Weights of a small transformer language model.
Size: 11 layers, width 256, MLP 1280 quick GELU, 11M parameters.
Training: a variant of Adam for these matrices, 375M tokens, 5716 steps.
Each number is 128 + 32 x the weight over its row's rms, rounded and kept within 0 to 255. Layers, rows and columns count from 0. Numbers have three digits each. The size before them is the row's rms in percent of the matrix's.

# up: layer 8 MLP up, 1280x256, rms 0.0422, rows 49-59, columns 0-127
# down: layer 8 MLP down (transposed), 1280x256, rms 0.039, rows 49-58, columns 0-127
up49 096:091130115122108041087168108105164165129149178087187130105175141114098105158147129167134092134058069163152140114160163159103162075110126128168170144099159185138085067147160195086127133106156092094163155133082146115087119097117105112145127090156101179142071176166099129114162208190121171120145110093158170137120140142134166188117122163134142100177113067124134138115102124087094127075115
down49 092:152138103189095130166136117147081138096150091114101141144127153213126159135161150102163139166132156078086107143119103098134148126139081159137097136131111056134162157105134138147096144233089111103042142082128100072132225096193088102108138112101159118105161140111110131121158110109197125158150168164066114076097131105075123085122146133146128170101128176096153145150198115140121090172159
up50 106:088206195115124126083126182149106119144134126107074110117153103125088146126159104125085134134079090149135134126165147140161136150086168123125112079153138181175164172131133162144104114142157088120153212108135150157106099150140066182130120144104187166130180168146088083100158160127114098137160147139103125159132144091129068179163177106141127069120232112095097083099110136119137107091201
down50 106:109090075140103132148127137139089145082148149095107156133115148092091098122138164110149131171149152132115123096121120128113145144114127164150125122126102081137095111098165171135133120202092146122161095154151130138182154141115140153151192206183181142124079139117100146141060116084160084127129138130092130127118156172112128169119154100147142111172075087156090177146086142036158159144144
up51 099:145104137105120062120144138120108068161110083135086222089098169147125137096108095053155151158171161149129083129079155132128208089148143198141116093140093190164128216130138118164145148134130098176165097151079111179130182113096095089093085125115185192114130168154130137154143121179166117136119121178114115101100146135152097204131154094106198135106111101200162079130035110172108148133134
down51 101:147125167154112115142122161178120204142122125112120098167192103085158118106118147161115126137136139173178107128150120086096165154070068125172171179116169195151103078141104120129110178032127154114104098133096103122153108143137108100125136093144114159116101157070143130110152136142140101124142143065147114120127123097174105135096083120125099109165118119114122146124143189159157145148192
up52 100:129154188131157116132181149099115138106132096094130124080135119129099099160097133190169121097164117148119116106130091111105128142083190124179149089118076142156145172147108138150061117122148099164144137105168155115117109182137169143085106149149071068081122053181120149086162133117101094110084164143146196190104120167134098174162151137119165157174148145103170091077073131120109158129131
down52 106:159167119089114137086086108110111079124083138153065118157167154180148176099077131120147104095126161157052171113118155113194122161089165150133123122122165094096124181154101102088126127084162130116105146121140082133149133130145107176133154137134152077113096132144112034161177147092151137149178130092121121121103105068141121118130091104134131103074102142157108130149193082134233134128165
up53 101:148107084131169088097071122145158161146121119134151120128162083156076122121122128063117141092160104114104100147136134116055159191109143148123106145156108123098129097110122096130123159117112152165064158148148142152164106175117150145204112168117140115102151116122192173149155186074156102157133126153176108128088107085188115181058116178108117155176077135157151094070087129151120155082153
down53 101:135117086098162191130102145116109142145119117112152100108119182152156098160162120131161147124140134147118164113111184121133104148132075143108115163100148142154128145154152152180163113040149191079147107110106196095139136060198109100139172114110116144088120168099131135112048177127104044162180100132105120111164115098132126149140155156134134123132118115074187102139149171158153100145166
up54 093:186124111105141097154137132138118184143187110097158131158110156071149147092170125076152083126120107122144121135127141089134166137151117118166124136143108186166113143092100158040118150146097111093116090109120139152096169146083089112172108135143170199176047134112098139112134140162179106078080079129121108099132128138118105164128171188143194109161092088113102207080145114104158094124115
down54 095:112140148133130241149121126066130114157099173139121084101089159106214048146114143154121109105104133175075115139143154144092131116109150134115194078175137141112146142099138145118127031082087154110105130142125163111094117103148112090091111117166163085047143132113158071142181152162140137157135125074150131117140089142115165131168131079147094116126155152120186089189090111144051135088084
up55 106:108138117098138180112117104145173128077115148070082182086161171146113130111131159112146131068120102058137097117085134143062136102128135127171118131166140074155151137123161124170223138155111126167129107157129223090155159135148158122150148118131086138107141166116097158147111129154133114142172058136080139161142134186190117132068089157176137168140103129146139137098112154108131142141110
down55 106:117124176139182132094150065154139126142130181102134143109151060118090088109151129093090125123093141121138106119166141180117068137098075147114141167063172100174128122150106163097061062115155125155051164144099104133146065156135113147083109134133109213053090112117192122134120108130132103190133080127154148147144125115157087105103114131171135195170164150144161160124121141126108158131156
up56 105:131145103147096123117145102153152104155170100093134112124164174157083126075088148141114135117204112073085101064119148097101152154144135120183152113139113126154168096091102119114171101190135129120126101129200098178165216145101105078141105118166105136123116160097100078120172062163121111142157114132172180082125124142132079094153149197158144079160114127092127138113101094141120075076158
down56 104:122132140137111126152096141134178156067138120139171104111098074106146105127078103151144122121125093184106122137118125215175159183094084099142121127143092154113075132144117129134062200149126149135145176086124126144105125034134126118153124095094175159107097102148076141176067183129114085180194143115098137156184108149111121092062195126094087094127102100168133128122116150155140177152139
up57 096:151178195171191121112147086152102101150136124119142125067197153156118130127129082183146202168072124108095109136121114140133125111112110159160112165133136153169155087093193078103074170128172101095091108142190126118085130101132125109084121147113147130131151105128098128180124178183133174088095096109110126109150090083169073153134145098120138161103086165053125087120028135089169141180129
down57 094:129163099056129142120116103113087146152095098153168133196082109162129148150118148067117096137165142119098155060120150128151124182151176087111190101129159088152138138164108125162091064254105106152126106112146151110144076133062116092143111122160145160089034141163124120108175102066107149120119127150146129119125143094109169128179089085106123141185092097165110097129145142133091121081134
up58 095:071156193127118133114063107161092137097166079077151161103112080139145181154144158160035112117081058108180157135067164106109165100097191170122140218164078154160153124138175148138175177134137096135083095103158136084141081137104154132119182105100171128088142075150167186135100113119095158066119143182098072121165153151129174114104188144077167124155143138169146132097129098115147158138147
down58 094:184107117137123162145157116123191089151147157138123170135118151163055138139085183126158168168148157081086128083119092122109086129131090100106158071112197081106077097124157144103048159216087142104121088064150127145121130127147112167094084168124168136130161135123147056123157158129129154127138112119150078127163175127109090084105197122128068186089180131106111110113135153070114153147146
up59 100:145102113097094062176160051121116111125102112098164103069166117111104113081101162127105137100054134105124105148129193126067090135121125131114121094172130126118130122135181146153121156164151171106188161130135157165050118144158076097153109180135159123107145128123103164153140123156138156134180132097156178105147152092112098153131176164189180143056067155067105113070113103057094138102120